python train.py --n_layer=14 --d_model=256 --n_head=4 --n_kv_head=4 --head_dim=64 --d_mlp=512 --vocab_size=3119 --activation="relu" --norm="layernorm" --norm_place="pre" --norm_eps=1e-05 --positions="learned" --qk_norm=false --attn_scale=0.125 --bias="all" --tie_embeddings=true --parallel_block=false --init="normal" --init_std_qkv=0.0249 --init_std_o=0.0 --init_std_up=0.0249 --init_std_down=0.0 --optimizer="soap_variant" --lr=0.00418 --lr_mult_qkv=0.5 --beta1=0.95 --beta2=0.95 --lr_head=0.0103 --grad_clip=1.0 --warmup_steps=200 --schedule="wsd" --decay_fraction=0.665 --decay_shape="linear" --final_lr_fraction=0.05 --batch_tokens=131072 --seq_len=1024 --doc_mask=true --train_tokens=321800000 --steps=2456 --dataset="wikipedia_en"
Each number is 500 + 40 x the weight over its row's rms, rounded and kept within 0 to 999. Layers, rows and columns count from 0. Numbers have three digits each. The size before them is the row's rms in percent of the matrix's.

# layer 6 attention query, 256x256, rms 0.0729, rows 129-183, columns 128-255
098:474534565447554477512533436479509498550514473481571575512502518475451464477528504532520539575501479473580488509502472548475504549544456478492544537513479496482500476507477480509530507427538536489500520428527547430448429518529530486476541431510404508541474473529518497480484506410498497554503594484452492531550493442498473493564483515478469528494518496496552601513588413430505477531455
075:467505534453542537479535538470503497489491545502471503514490479517513459501440546499484505452559506494450503523505479543535562473456517404411491484592489486600498427501563498548446445512465489439455525462488489453535499520474467527465506446460503555518506535527528475487502544444436574517543541427482515479470501433483466447508497543505522574482547501523529495509556568433508495488474
083:505423537433580479539530512479521446493487527559518538453420477516440555490468485454497516541508453465464493547498578532466444549492453486555504507515438464557480478485422513499507459480514488546438475531437506518485485467475475517533517498435496407542516504500517458475512455555496494477513528499446539489504507463546464507493538513528504442487477518516529539478467482461516428619462
085:542523547492390442458470494482418509554507477426528512559519510537480496541449535540504468488413398477465444494490552493468430545511477541482402532557562544542544468562484490474480442548474519465411511505463486497538499486514510511508473500521467548464521477548475535508494472530444487489459565576535462487530472529445492463476541491514442519498421457444483481514460370546498514551532
087:464507508541444568534533524483480480464473499534484521482477538472515555494459479565565570509544546439512449558505478448545504470444515515501533506424477554539547543454491455546494515496523482531462503509491539503517576503529511481494493499512568500445529525526538462463549454445472585458458475428479486496466491494515482470452503576470529501521513540522615509472614512454466621538508
069:439451553522493505464589472483508487484542496499508591544523565480528549456521522492588559532541551534576500515459481534471518494561444521538519573469633490493563476509474465474508451558516557536467479524493602471461470437541518457544535472469513457475456469560444445483491454428456475453512548482555518466528465542545488425485530532468512508557458542544495558468518446494473455551530
096:451500522487450465467451513457518535509519475439540585528535488474508498505516485542419498492484428604474461496520462549522503490537507535464484554545560501503530481552480576472489396541382564436490451498522493396529533455481562500485521474474506519489454456540518620497469520528452493556548551474512545445506554503535517521504492460516486450475556572562488524440519493485520457475451
078:477435485502486478433536443604544509495500515584501547417441519482481459513465488473525452485505518501446451469497526510496497496491468456514495463478464499511471574539488459547531514560540487438530523481445525493490575467501517506507490499463518486569534465476541445523543462489545460389478519501496552547494469514542526437488467493446550549529541491521526417520481518523445476463520
086:490496419556496559610451486560506479482424459525444505449592425449550433507535495483547562431568564510543547514548475402533530441515534534515499518419511515494484490467571513514550587519526414554489531534486528582479536542537530456546470474514550471452529556457486452504460509455510483480493465486518497538509450527481534474471523523554480485501500521518453524501487500515524505517516
074:438498473520509487502567528403415454536510571525493492518498543478469567532457494452499543562498510443474529507590555523595488516460426520528489441579527451546568477513475462521472489470525504543417461513438561469507517549503531539489536478500555460488492506489507486448449513429504471445501466542521478478421563499515517469476453534533530548493428495548486496437470463444441518466519
076:481467530450512439508458446443490554542484515457535472513501461487507481540477495501512405450389481463513539535533514568468456463456544485535488522532506499540451562496579574450450504550462534469430511545478500521459535474497479502529502502473502513517493467462480611459522478518485505502507501464454478485519528465532476468485528449513452493471480468487497496512485435513557535511467
085:519530534460517492436584510476461467549506520488519504531522516448513556434491526488531504505505440475542471533494488548573453513515552416521503516472475547515511481475465464566543489459532495515434516492553513449530393474558507481537555499534487510464498383495601545474457532489460551522513473464480506498454494508524482488516441534462536524477491502478519550520521426494482535522557
084:498529469490485419556477516448509541504517508445461526523610524458493454495537406488482513463469539544537496547546449527531508433493524556470511517542561524456541513527549524498467452527414527449431483495565532468496514571507519488515501535520526478506517482515484572529468444514468525518505510498542470444445566494509478522457521398559475530547443518471413511502534399535472514387527
080:483519477526410500481468479508621371463525460491469501530485464522498526491521468575518468518458483607482501473449501486426514566489547531500484522439553582473485493459553529465513515532523492454501538469513566488512504537475490472474520498533537495523498505506410537475469491551464515443469493527524530525516506513498517459490509442523537459493554512480499434503509504568596536476438
074:454520487553462478441475470537487463526536491521566552512568466474550538443543522594528566550490471526552507433491485491464516501479458494444523468412546487472534470473454448482525573476535457525546414507612482465524469451520515451488488539529490560425449501527444445464503554420478546543538536563499493498515490525488580444510491574517535470547514491503571497489508466433485547509550
091:536514528451507479476420456510536561544452508475550538470462481498517454452500456491461486474483538463501444463531455481488516537481492454474441492452511545554511600571507467484481502524479516390568395398494500483532445574499475492530449483559509493571494521527508513530491500525492487431531542442491494516538470490501554456579502508472526486461591508493592521545476534534498439566461
076:489504568523519595528496542424464456454521496524464468439454549575504617478425522486478508481505510526522488572507546506476466490455554478546499584496452510565478464453527564467475383556485479585393585543420524516490485478534467488539537481434490476415519487524470522477579502512536502468498493433542459511464507469559467526460507508514476490523427536591492502509451455509514566516488
072:529464536518488427464501464517501448525508475520563473450494572446534569504530587572521498536450506570455464440496515581484467477520500528568543547518469481532444543564512499485542558492518473518529547542475513494522527521449544480518517510463498477501496376539483495444479497447560513476541560523537495492461531509526479469503556399517474521514520449510531469501467511449514536468487
087:560542461554497441497467470489498503546501533413530467473550518541418451490537488509460467584470444444532559474464498495409477521535413523532501506492475493503473531528498490494495546537505499429550496513450508522490510488496505539430516549563506387508471497505445530459447482514474423549472528540493473539537524479570509529539579520510388547476589492464477466541528509510575523527437
089:455481472437580528502528444490526545429591562453513553434421498611417449454526460454475527515519455507485523581504491587502556499476466484555542490535452551428517493500453479487502483480468555557532570535456536492511475493544467483401494483516472460568471433508492428457446460542542442490443510483499509508491475510538458487499461521483441570497591477526492473525554414524464506532459
089:452458503432419437445512505525578438524442480489473562507496510485530505537481495461516526551512590572515487512462480494571545518489525486468515510452546469507467499506523456509516525488521454444444426530572545478505459517475564464558480497518525533503425545550518460558504432467507537414561532485522512473492456518493511433453466485463590512478493516473564493460507481427472470483523
079:445542513503528538434580479466460485413580532491524544535458514501507550433520497478474537455534463507551446489583465605565523524509550463506521543591477525471534511504472481541527424504516515552501547527468499479513430474497501511412468465476500517511515480500476509475489543524555509503513489457529517466456436506497502527512432487445512529431535453522492519493508472523481463503454
078:511488438458553542478554469438518526495569521514523580500466563490527515542446536429499504487520499538503492539537506468524548474493432500569550516528507505487522494498554496474484404544527557515512506487507589468438501533534541544564439498566497561493510502508554537550502435488513487482456502476512551505437487523549470453434462531463477495583442510500519573520520426474507522488548
077:526526607567540513527487410537520470507518469500559461504515509542506514528555566519545520544453421496450545365477495473447489500500476478549473503483469535482518469512538490448512560522468449508545494507451494489483501465520483491524540502517515548499482534497455507505469499589486521504498505533538555508509457510492453469514533494501526402491528468460472488494466577482547484523436
082:484492608462478544423520465614525528461467516556576439462510503528542472547458434566467488527519492463460411445523491500478509560552509481491492545488454553463467550501485444492503544502507478463606439485541509457528516493514514535480508499453488491536475555472531490551482521523565440450483548573513570486553445547515565510510483528463513504517587515500521501499491607532505438553424
067:466470451504482516492543550506499512479489483523494554490461478485514492490436451484525532493597561512510495543545542518462520509507387533488510534543512506496541515487541452564454430608488529477472504478465524476504550474493626472467451496435483448499495491496535459518537453475527471497497519488536492536510516504508549516478488528482494560550520570567539521483502556478441506480473
087:437579514487491532499455505417569419462524557516472523564557539546518465557503525496596543472514570546524625489503403501560532460514554496488530574508489530425485411486538501487449418568544497486488540490518591527435459535479488477466516496492552492488454511494405487488444448484559532492488484531530502425514495495546471581470506534539534525465553556504446502528606504524496509470451
071:545497480492501509485547544504451521557547565467511449500519513531538490473455430473569469479462475440525497552563441475451457484521435503460486429498525598450546510489515498519455427507434506445509444540462567484507525494494412593535399432528501521516493509461519507529460428516449454529529467519497499562504471505489526470511454554445444497458490501450556557569529479511458516489544
078:483494529515525475512483515515476434417472533454542434472490449565491509593478526550513469511455502524472565555469520523460490527463517554504534504565500486600487449522514557511514445472448480505478494511446495550446511466402484483435498465439472447477460535474532547498471466510492539526447483513481482513499544432550440530436502510560464453428516493492492489573516530508540547493502
083:496487528533490508483459422464549548451555496429468412502481529589490539507493484485393496496450480530493479475478518518465465514470554560604448508551450531478588477500464559458496495424461518523493490575507516511503451496446477447534548511546553519491499434476491554491505551560484466558522467486538467476466569517513477514532519422442495508518545503469412505501450428499507478484516
080:451491562474525573570445467587541492488506461542452523458366536517479446514509403533515402536503461516465514549456568500433481495500538529459469449421469498437470539512509523477501519522529570491489508474450404559568506469512439424502513486503527513510489480504500534516556438525557477472503522474520483506549501488464501522507450471411499436499512436491503463519482443547461495517441
081:511448456516505387525536544476440505539510444510483467503540461529490543539467552493523504477475417480402442538475573490510493518475519492544520554557564549544511498586482477467520548428466503529475534494455463486503438491426509488492454493512535459483541529483500491500500528543521481562441491534506481429483580527527479434458504497527503543462489488548423499531486476439487565511577
070:587546572513595540522454541489500561565476548474538461475531484489441515534508505475508531493481497486418514507557442450469514511456565561512477503526480529489522474533488528461440515377455465544465480516510492497519464510509524553565533486487491553462449505514622569489479559538478538585487517478463465505467489515503472581530498500478472501524450549461496535485488513487473449525546
083:479492498579525428452588533492453506525519500477564486475534550432547632564439530490463533505535493468509517534533523514433448542502404513547559535523588461533486459509487492510457479471487518518450497508496491472514503445483574540511567480473516420500482395468451436519463542448531510478500523563521489556475536519508456488554516448526471536545442520521469514420556518466540482487513
068:511564474502481583460542533531513504490471506425449503455533502467484484452571514479543505487525447478516451460484473429510544473549547584510489508495529476459486587392453477498489520520495512607506479511524510568554551547512520492462521520480526438540532476542490436434500491544573491478520489560481467451478441524476499502480519466537519510503461455581505469495490554550438484502439
086:496498512497540454549510493470494513535456386479540503519528531404584517512476504545497516507525534470474513519541538532519478490498505445464528477557497466601459488569515506529545481507504515447506484457521459469472501513475519469476532490500500399466556490494525526502427525403459563536567542475510523543510619452529455501532526419538494466521458484591540560496498512414551474451525
083:442507586458497560507516457487486507436546457484503529529416579569493516500385525493465435502535481450482454512456559557492498513491500508493414465530458537513524489491457548538507356529532561528495500514398482547490467469552436477484518442526489523477531522476521528502596460506547506487493490466516522538527486497459456523559464500393484457478513461532527483495415476530412463516426
085:466451532482507541481556450518491490483522516524492439472559481471518572499533457469452448470470434541513525509516506541523478556459583445569517474504489468518533459540475507507504505521495513539413470568472488453526466458462535458546541517479575554522505452515486518502472535514556482463560506436532528461460513505482526477528481401483551443490488487462505483466495473512458440453472
086:393438507491438469521488526556495419571532490524513548493485497517475540498494510458591481573535491502605503531469478500483447513566475553475479514419599456469493485512463481522455534477503517490460469535478505532496456430480588490546458473483556458455483511473430456475514451490478407481519520526533506496562468513502540438497503486451481513459511475437503500462523452476463487567538
070:442450509492497510532482441539558471482497459513467561498480463518583478469569443482502480464480505540528478553498492483502498491520538480498493509476518515455485526505486491457490468596497508494505524542459541555506555491446500418551442474483537481568504488537390478474509432535529426435489490459502488506544474550480532469450490473472515451478588475517532479550474451538470445513455
071:512423390506489411531513442594527474509514512483557548440613461465423431477571460507471543504539503481577470468457477477557578528511513453506522505479588563521483538546511451487505565458501491443516530440555501474504513507476622466545518529470515476566509537531497445491444470503470386501503485494505458507478477508500515441479505469491481563537535527432473425530500461505481477473488
070:549488464532521502524506504540441485594530569500457434442553502495448531523505483476521473496409416467495528523499475453520506521463593504469499481500521459471529542518505540430453580487456511525430465496489493466563488467474477466497483509521532571526566460495545515497511531515541466558486433470499434453426521501507503491489456469498484504494420513414427441521501410507527556466525
073:498433517505464498546521599476491439497523467540483545512475444525525535526402517501500489495467566526493567594499538507566482532453456500468492524583508433596513414486496541544499432474491453515463530507511503523455508521414458446487425443474476507483502531491509502496546465456476575522506481456475535531541515500491492528477485534514491514520534494593503535508469531436488553466498
090:463469501480479468429558511500501472530528658442459477499512574505476535507438545431504504467521475480531506457434446486533525515519487448518478505491545485502487491505431496554441506493481512515518469514520473526468478499512579502450450529548558479491480481478455466541440569501523469477539445528569571466495545511572531485573453462451570596458557521519425453502534531484517470454567
080:574524465462549518514521506431462526447490539534451507465505439500450501481465467472472506491440472449462461532523548483501594516423447509523481486576471436539479510476455488520490487490489402571470488494540487523488493504446459461434485531471464530520519513521540498440551491564569522548476481484457417429487539468548515527450504561539525570491481516580521467524451557534476563460473
075:468477537443496580518492477519585455468481490514437530492385531517534473481472498453524468493555523500501487508428549452471511481482479507532463428421461470454480552513464498505494550521539527509544494531464478603515520538514483452559498533532538472488469518533505477473540469520484434487496453499511542532536492477458522510450523528379545397531491506549499460526437525562487500596505
084:549508528541499422490468483485550573497472492485575469468531507474519512511486554541448477549449553471508504463462525474398472539475459489557482486525519492550406526477584535486456442495587462421488437551517508506501495518509487533599552554538468410500464571466473518584503419515489492499539568527491490561508463523589467515525601510505518523510506532474502484461396500467530495523455
061:476538497484456479523467424520540482458506407502522522511499525466558485442504525547528560521488512543507514423479483515467453469500481504572494566416506576501516523493471487473618528523489486547562510536525498533506482484483523413500523545576502388509496541510493454492481486499557508452499490461544555448484464538433455429493598487513517439454579490501499499516494457542467521565439
078:565475445573493422470452453510453514476473524543550496507535500517431518485532551509455540446455505485519550458475520508508439504526521439513459524489520496587497477498548489486503487494462466475444498505489451488441429484515502487543502464496473630483512555476458519532489579497470526497521524546495523443554506437495491496516520501525488518512442510457451535478526493443552485510512
079:509448462507536439514496465557568503478501508548543531514499396488525479445545517512533559514501530554509518509500512495557567517406509441525546480455522526503442515525551452478532578573537470408512507496516521444456506499483516458534419522492517524522484563445489488525476482463508495460487487450492494544533463539559578430464496545504501561488553497531541483548471543471491522490493
095:557480531507461451447470461542509495453456494532510477537486468494491495524496545524553462526446516526485525482485544555508429517483505502519458451543421472554411481478485534534495479558528427518491484544476510555436511483474437461491511531478472438458544496467494525472530470532521558538564486531421506493507489478520524566455542514567486501467496460553539476555378538491474546495461
088:510494486510518399507474464507412524458490509531568397509515473531512501470523497562510526510495496443448486483499544542433466474498503514510472482524497518513483533495478525465531560510480514506586493493455480564501533492447454463505493503500478406466511600456515527466414545492461456559493477532500449448529542478495537483521469551526488490441553533523506514581494517557533523528498
075:514523532542586491547463451451475587521469479486502503451556506497484503541547548481443509534469453449508569499559510467475487490433513526538457413592469488536471444511503591476445487544388474573429480507449452485505531488510497497511554506499525488484512453481492550465422480541451503567502542495526471586497490521531469535539546440608465477522484448541490447446428532489543494469465
085:475480574519432539450592560495484482553509509483509526545512557548506516521462524535555504551519541486573488515550469424472401473552397613508510510483516521452508535495455481507427433537477478485542496495462538451473512461514544520518441471525484468481460501491432447467531457503459530512485486587560502527494427538487504499458507553480505495524499512477483478490538474531500526504505
084:449499507472569537466561555493489471469506534494568501508413516457571591566499565546525542558512446558519490578470528584526517470458498537484577500532504424535519430460463486498534503471529513570431525506548507460513526490482441448445514459469505488497500387513549483496437445399551554508502540510503534462503560522552433488480491448560498477524477485528512517501563468450525520479514
# layer 6 attention key, 256x256, rms 0.059, rows 129-182, columns 128-255
119:511463463436595533490499547501509512516473519492510494479450467556431454428492548470461479489475490434548513480550458534486479501482478580569446567541560508518584496533586445508520465571526494480511500528528556519461451446517472570489497450496530553515454501521495501489499485519453505524530531477534526531569545476512469520439491467428490493496538502571496462495602441438494525559456
091:542547510494489486506427532414487525520469504427491476608517531486542491534476479473463511526480503398505449477510593530458532513543473349514451535468432485455483485560507535493515473526510490466453429540424548510541559585489515434512438489505537466524476558502511533482447476521486510446505515522538471501452527531515504503581523675493501460463538440539478520478411580465487523496546
101:519527528526480444500435479434451474488512486433486528559515541483551505515511482474514537506483474441544486504532526488444512467536460458490454549496426517434510529517516522513516475434500544504498476494532531544477573597504568437571520507477525467492450551536584531498453487490479469485597509554523460453408501518564521515563526547511572456465459483539500449485418628485420484463539
098:516505512455430493507470491446457549600513503474508560527503531458528528553501528505482571533426452506489468520424599498540512511544457476458475567513469531477527514541459546518480440445476491480461454498466496457503541608473495455522523517479555445520471580502490534548442469497494559507516473533503464478433494467438523491600447563512532486471477430536491530464411525511514544512490
108:451460450514482503480517557516522433460553552576526491445580467534515537486564458514504454519509506468414436531549565408486598480456448501416537493474542468511491483423483550478526559476549438424547465437473481510474513413463539485441490543518434493402550459508492471417467473471488501461490510484525514482552461562477489510547518502540493528516543549400551482554512501581466423506504
109:488498374472549481486494527494489451528490538528539505454568498550462568461482458518514478551452543466566519419507482448470535457512479457531463533517558511522532518409547471470487477506516475431510466538518623492513502485537461508529494420513584505537439544502544501526444459463556458424502553472532484481500456509496521500550470456414568497416514513471602410520525537534492497497467
115:467513551466483546518453495509529584515449476479505514555456524466525473515478537563512610592486425471536455426486543534466488505537442492467480491519467521487527455486584467523476430551474567451468418510516592460574489603465479534549479480518546509538497509479528498542468504535496470509483546509524535508440565461460478497550487507492483496479513396514490452497473473433521551456496
090:457535515530509456584520480469555511504509521461532518446493494469434521548572506496488470469558536476512489490418486467497519517467551520493517500495499466508448491488449461450475547433545481456499485478479391540493542452507531491506569523521508485420592418502455543506531475453518509458515488492496525500553496520526474492496562468527476464455469523518483540489487552517482365508499
095:454457471549497524476583506571498491452567477553496512448511481525488478417467502519521456476516559549465587517516412481482459488447510571490535482469530522544497517473509496457535530549508445527538557467554498491483450348482472596473535457500436536442566411502482442482572552445503477572502528466494518488552454510464496487437500382515426460524490545478506464525551454528495470531497
095:511528524516451489473398576486485469486513466478461445493501563547508526517507414540494519522481485433478489476517571496527562541480475449505482529414478529478495469471548581471480516400456447510483446506433516460543500594455514456546479556473508445511451542552520509491410518469498514458477506580489503434465474537546480429601512527545614515519462496488515513538515539468483576514545
096:501534501453473501506442457470488566571437540434544538551484536462554476528506496480465600494506491482526472509480554493491526456563453428523460507499440478448518502496479565511468453429523503499459454456413509461529550662504497434514490536499504501530455571464484523526481497522491519513507547543456485492516523546513541510580519574538560526523486378555501498487378581481484547452513
102:476537498434545498474431640456499489490491527503480440568533455543458516493480485511536523520503513404476512484520514549550516523532454450553510566520471502458552511443546460473582486552531495492466450490551595487522444498500476526528381512478557524550517542494539444476444488495520516459503463543519497451491485536535490493477488468557516520496482441548556491447549460445451509511574
111:482612430513489494480463523513487548563473511490509519482495534508555466467497451540508625505523452469536488429501560502535499455532518449547490513465587512478528467488519559515467475471529476507452467540440539444578451553514493521490393502454510553533472491457485465484469524539505503529469549487400531458478499545448538542517454482536517557472407436504488468503435375432504564458496
091:445518519512456552507548520574513482498501512507498520389509493453455572519598503543527479477474530565495497463411492510502451488473508510428539412603547469560421469451503461534507526500499550511488567477445478564483515467529526463525577520558520509476569428500445469521539527453502495493549505487526530572547508455446523501491524497467442498462500552419499540538508512563531455442375
087:442431504471472535494536492558532460448585504496529492422499460490407491458483538526486406512506508538489488486463458503497471541427482597445606480481490504565498497484533464465517537559508506506542495488550471504493477390436509552467557519519485534446594346464454570468511506461496494510499480469535536515558503486496450523493519444545458501515513542455516529503590476511529395525409
097:426501500510481517569532445477529527473572500417500537442469496480511451486524495455509504487553532485533412503455499492456563547460480508426544539463430497490487480480507513463519573470514487482549516442451506523526554488464592495495544539499498463470594382459449530467509476456452493510516453549512509506572568516506460514557566513555491438468503532560516524515489617476483419478487
080:538506482459496477484415525491458528538451485530471511608494548503568528498483467488506558474468476473503511522534548442514515435545465372528445534500541486453530527492508524553495487503485488497448472511482560474507532567510481455541458472459495498533428697525589478543451499568533490459511532481509453473435464505512573507532463592486548532516510441458501449490455520483480606475568
086:444457523512543519521569459503586496494513487483516517427499477461421529506505569519476463496503524620473530504467477533493461488435529623428524472518521478514448463464524462468503522483546533530567530461532453470478457388459531550491559474516521600428570380432509514483552527447493484537514517486510576493545532513501436513460521428481480478497453555495490494487586470521491396529502
092:384555577523482541523547467552506509487567531486529546444413499459530490499502508486490474491593468609491501564477486503483496481456434598470494473510565540539550515509523484500488527513488511505577533495526474470485431468470506455461567567463522526484482386482467540440514529500460519576462474541466522541596451446496473472474512480540467491513465561519487518548489471494554472463464
109:536525485433513507561445547504465488570491556487519496540453522510492516487538527430498543486494476434535534447501510511480555516518495434613382503501509486472578508506516471478493491481531495484459450586523527532517494542606463470488448498495617496611406616539491480539447474540544442465505528517520445498449507538525492506540505545484526508479537481532479506523494523466439542503508
105:506536496510472495560429480477518473487519504437460532482521477486488465507552443516520463511526505402539405420417558501457553493523547468486570483467468434518437489447457525493506507458543456451487446536413496537530560471493586443534541499552546430492535400455456557492497514430454503438555480532507510519511529561507533492567521502555519476454464519513499557515479563492484428472456
104:532527479422504500515441575463485512455460497503484514558476497537440518508519463436520548491478475411500492463501515546522552493555473426528479534497464472468518494426531520469551495517489504472474411590517571532503455572542488457547413526493579545627431529524521462609416486544536519435524467569499459511406472526507486517570534565496530498436504481514516526495509525504471544483546
094:519547400477496499520463546498460516536424535509500503576523502494517507572513515504512562463462500430496493436471563482496526496578530404544426493519486477484551500504468505495471492469461456485463464588457533490552565569553489454503441510492547466592412656533527480529493482508485502421483479476518444456405484565523519487585506535440526533512520424487527486477447543503477578481529
101:496394531502507562563614476517490476544488496534516507499499497476460569557460563496487471466392561575463525562464436559497427452496513514495491428607475492544435484542488427540474510547518556586503512561506493488492505469527468523474558493513515497542563518454509536481584524492483484490512472496481523563546482466516481501411491485440434459546507496527529514488533554560510514478474
085:450499537500541529550551462478541506424550472484510499432452436524505485470510502510478462452552479516479513535519393549470520534443489598483572457535507528538507494497550468488531547537503548467551589454526447505484480406477523580507556537530459480485571374523476509485497497502480503500474416507527516534545531440500445479470551464497463484494485581509501523584577500503474408463468
091:451498492540476468499419506523550509395526465433518514482465486520495482503585485475530437481547432495490489487501531502450578514480478575449520538444569535523490479433544568394511502540429438366557478466507523504513524513451556492522503521569492492496493428547524483511467483487485474504504456508491489448446516478506481505546496541586490501450488587492527469584514500483558471491470
108:473552455500563565517550582534506448493489528511504516518487512510505509457488481522558474482461486505496538522571488576480483465495479471607462453504552474552537474482522478547540521565516516457501553556508512524502407456580404526498493459535503532535428468526490452514512526503558496474496536452467478527498518458491544481423480450400418522501535533465515525534549401572509555454476
090:537536456469487486511451541492431518561441544492487476555527544501543535554497479495502596479506499439493452499508530478507501500556455378525447511521465506440561503508491533503491473476491473495447460558448549476560530627531486469506423502479504437562404647499529496532476447523486503471507483491525465450434507497490511489567513615479563532499530442527496508472443567496484575479533
086:552522498491476497451417529487440515544432499485473478602522537464565471519432488508495596478476479509493519518517510473493453486587467392548440509500488471455525509528521546556469477476514496473440478563500530499504503631511482435507446496467517495577345634522591514539506486534504484497503524493502468433428495498485517491545512563487528515509507451522479466506386519529481586499532
101:549509517506469502516450538525453514589427487543469502523438537505521508531505520481476649463469492529506514534573493480552492458540504466562476501522492504434513537504486497560483498483507594567461463562515572461544516617487473458481369500510532472583457624506562482518504496566492513531475463547460484515483515499536523497491453507501562563517474436567525478500509436439485606476476
105:566431472479530453574515451452534515521506521541517486451449550496505492502507585494489541492491498553472524516504489467512437543470516560451463484513523441520519564534468483546438468483499549538428585413513423571441471463580471478409528469510456515448534592430529530503590496535493533563487564453480498570607558430484504563438463521466510459515539472475470474489495487518448520535430
096:499526471485449457451404560495420506540473503493448480534527536501476443531486483512501555479405502491510528510494521524526504536521544399543488496500521518468503525490516515541508469425520490496469438506512568459514510609509526444529436543511545466591461561515537474515413518515563493465523443552449499491350494512504506451555480514512558548506418432501495542508518479485492549512549
086:577526502476520464487462604457415498525433504504444515583520550497547497515457502495530517479428514434442521533555473503551499439578517459581422507507522498471544498535517528567474486542498528505508508546504539476537493623556447493517422507481493463623436617499561480525424494524475495476506500477502509474439522544495524455497475547465532536549475429517526482507473459485488623525591
107:483489528481614500419527549512530507494469508565509429482496461523453569463465517520500479483453496530480583507542453496509442511493480584579512462539560526487519505505548462504458479559474531511516502523582524463473418483478400552498450466481515560509412553582514478539498502517498463520456566483512516448471457443492483468454410474496534554485505495508524423494527415469515565561524
085:474507528503504514476545481506551484501589474508519530427472493515463477451516483480539413500549512592485527507506440456505520491417536606459513503486543516536534492437530474494532513474474522478560541462533448476460413412491538574510533520474461524422585351520472491489524548484522503548506520487445529499566459495501516499449484413549455495529497641500504479552535443509514434527508
098:415488554546505491451572489481565547476549447527499488438503474494480475464444555533487476538531487551514480513518486540487490540438485596440543526485528528517480502519564523486512528554520518549516533430532530497463459454435531573491496452499464580409610364469507505442577541482450472565501528533496572503574530473529447484442491449533457493485511555555501452458553476460509443566480
094:584457525479445500532474464449492535563451492495505508517465504506561557585557528425484579511458477478517456490554539472505551533511466450501445524542469528440510564538462537494440506440442503520435486472456521496478520580521501425529496504471512463525431653535534523535486480563458557455507487524479475500491458466508533490569490617493559494478582461538524496463483543479449591489495
091:546491480483526482523420525524462520528397494520474456609498505510495559540487504498476574498430517461514505474491519513557461450565511362522450485515463467450451527503494474531517472470522569524409432553511558481532500572529442479523407488484533509565432638485541456538467462521492526479481555538520457490440498525534531508544440532483593522483498384503493471474437546498488573515566
117:504512439442488474520441494486530463500478553523470483444503502535453490522503489531515474469450523485569518436513466393462433506517501533545485456539557484449590560457446483497515440460504484474445500518576512454437428517541478453496556507542533460499437555560555545529518477460541514507539546453502471523514496424465547482497488478472600567474492470508502462512507479534520505493427
088:463489448531479506559514424537517541429561500471556538454519513473463518498519512474528508512508521530520415499464498471449489506435526512348528537480436501511468506418498507443523491469560524485522531455484516514490537460531574486484598471548491549456573453418482487526567487467549482524587506507551485472485512546480521540594532455572473452406480521431479484471449583556486429506485
081:460561485525479485572563493530528497444563472489514511429531490489443457487541507485497408477526487467495473491450470495507464495480548544469530466469562538520476513491527468463544513528570485485517504526518451505498453408524559539501545532538512529482592307491450489460480497432486491545504494535495513506554484537457477522478508388531460467490396583505495514489484533499527400511502
087:539507485487510481484434550491394499535406511547470477580538555499516538522492508527508550450449532490464497502497506489564474476545514411570428485501512466471519512541472481560488468471483495527405456547493491501538466570559424494486414507479521486572446648505510479526479468528535542472439538497485465489455503484480553488492443517480552574528493415465518520459445468510502619516536
088:546496501500452504478391500495441536505422495467484505597529528488566510518485476498497564510463477436524442501470575502498487503570493362495480532493461483464455471542472555512476472492485440463453489521468531488519592581477512420549465478480510454527422609529521489522447499497506486454536517476506472433394490514492564493595481635523565505482528449512492515476423555507469594471546
114:469559532454480491507422582499566450496475523529468473513477489495462492549528462521569435445535478459541488449444530505513570523494512449621530426488529494448566509419421493492481552436514537451475446616498501479534461496522482432539486537511574499560493445562446482499423522484549524465483438542466439552464479457587519461516463458511573587457502484495502526539512535427500512446514
104:493547492507431496461401502501445491466533436424485520557476511497539449529541444468483486503525463469463479504497556514504556468525505455469500527447482501465465503512468521501526525433445496456511468478453480517523529581475586425515507561475513452508481477498485525522419519520497507466522435555473468513446496564529526493607543580583550513525474547528490553489463547487502502499563
090:518455545526422496548546447502526456484611508503508522398491509473540486521510537494520418499537483541480508488491491459474489508420548575405523456519460536476489526479470498498497509451473521537545548425502471547441518464516567442447559498563479470450591422481519507441573562455499485550573464529505483534566515509497462510474573416502489442493489611488526515511552595529483442454445
097:448523555521450497524497427486513515495561493416507566448459482454508480496522493441504505495550525510491476529433523545470545465502509532424510499456428532519457508493515532467502560477526524511574535477465464492474575527440605468558536516499476475454563394444474574464491541447424495508530454494460521466499457522491489496565549502533485452491458545549505509483484595472522446453461
081:433448484513476538530597493528522476475627452496531531392514457521447498477538550499509456513489542615525506539481458525489508499429490586442565493534501507544511508458521487455521531514550501517559518441556523499470490380493534534500529482532486519437585382446488497466551538471502457543548472519471558522568476510515478522494533393517455473510509589499509513540557507483501433498451
094:514454512497449452545447459498464527544466509467481535606485494470501475470465467490455536498401536461558507492461531526513436504575440376508458531471415489488461480589391555540483474518508484493455458582470463489524570555469502453533548475418509488517486509487512559568457477498538492443468472473499440508430485506544531501486472598516539486485506410559467478485429523481487541521537
092:447513445496465485560525468515532470412574531472510517445521508486430472478510502485495469496536552465475501479385483534475502521516545475481537491435441447512425482452498510461538541491560473472511484490442476562542583458508584472520578529552503482480570372438423512474501460460500477449522499476529548534504492564509501511532574458504441469467484516468502518512498612556524409458485
104:459467614540459521502510412512516546447598454435499547492463496467543470495488533480472473496568498589468480552516501511506485500459487570436562515448427499538430501489487510511527512508516512497530537433522434510472515475423544489545550504506484521406603372472501551501567514484475510578527475488488517488517449506515488503492569487586468456519453580570505525473481533548504427495481
101:422516529542419475420552446523468511459618439469502457433469525516513475544442500500525461541549488606506519514474476517473534555432452520411569501465469538497473500468567551520541521405561519512534527395514548480503544484489559458544519552507471447482553373477522473490502532496518477553474457566513536483526459492519446495533578432542534474511482565508532488526509524517479446500473
104:487415609497478524477593463560494543540530422545506509531469521476499549492444583518482534590452542552474583543503501537526464473505501531501485479524485538519462497578511491570486526560471529555492549466512489448516435498464484557524502506420476515491511555497539513541538550557435463575477551509486525527513456503470455503466445488510422519527491440530490427478515456501501542491529
116:459488493449511479459513524575469497500506484512566470504548454527551544561525437519521485506446443537503515509536533446416517483518462545513517524553560556530556517445420497512493526496488481473516516534522501511470470497508464519542528522500524469486399541585498469510479504519520496474496445475524447456536434456433483490489501475494479583478535572487511507551578421562532499404404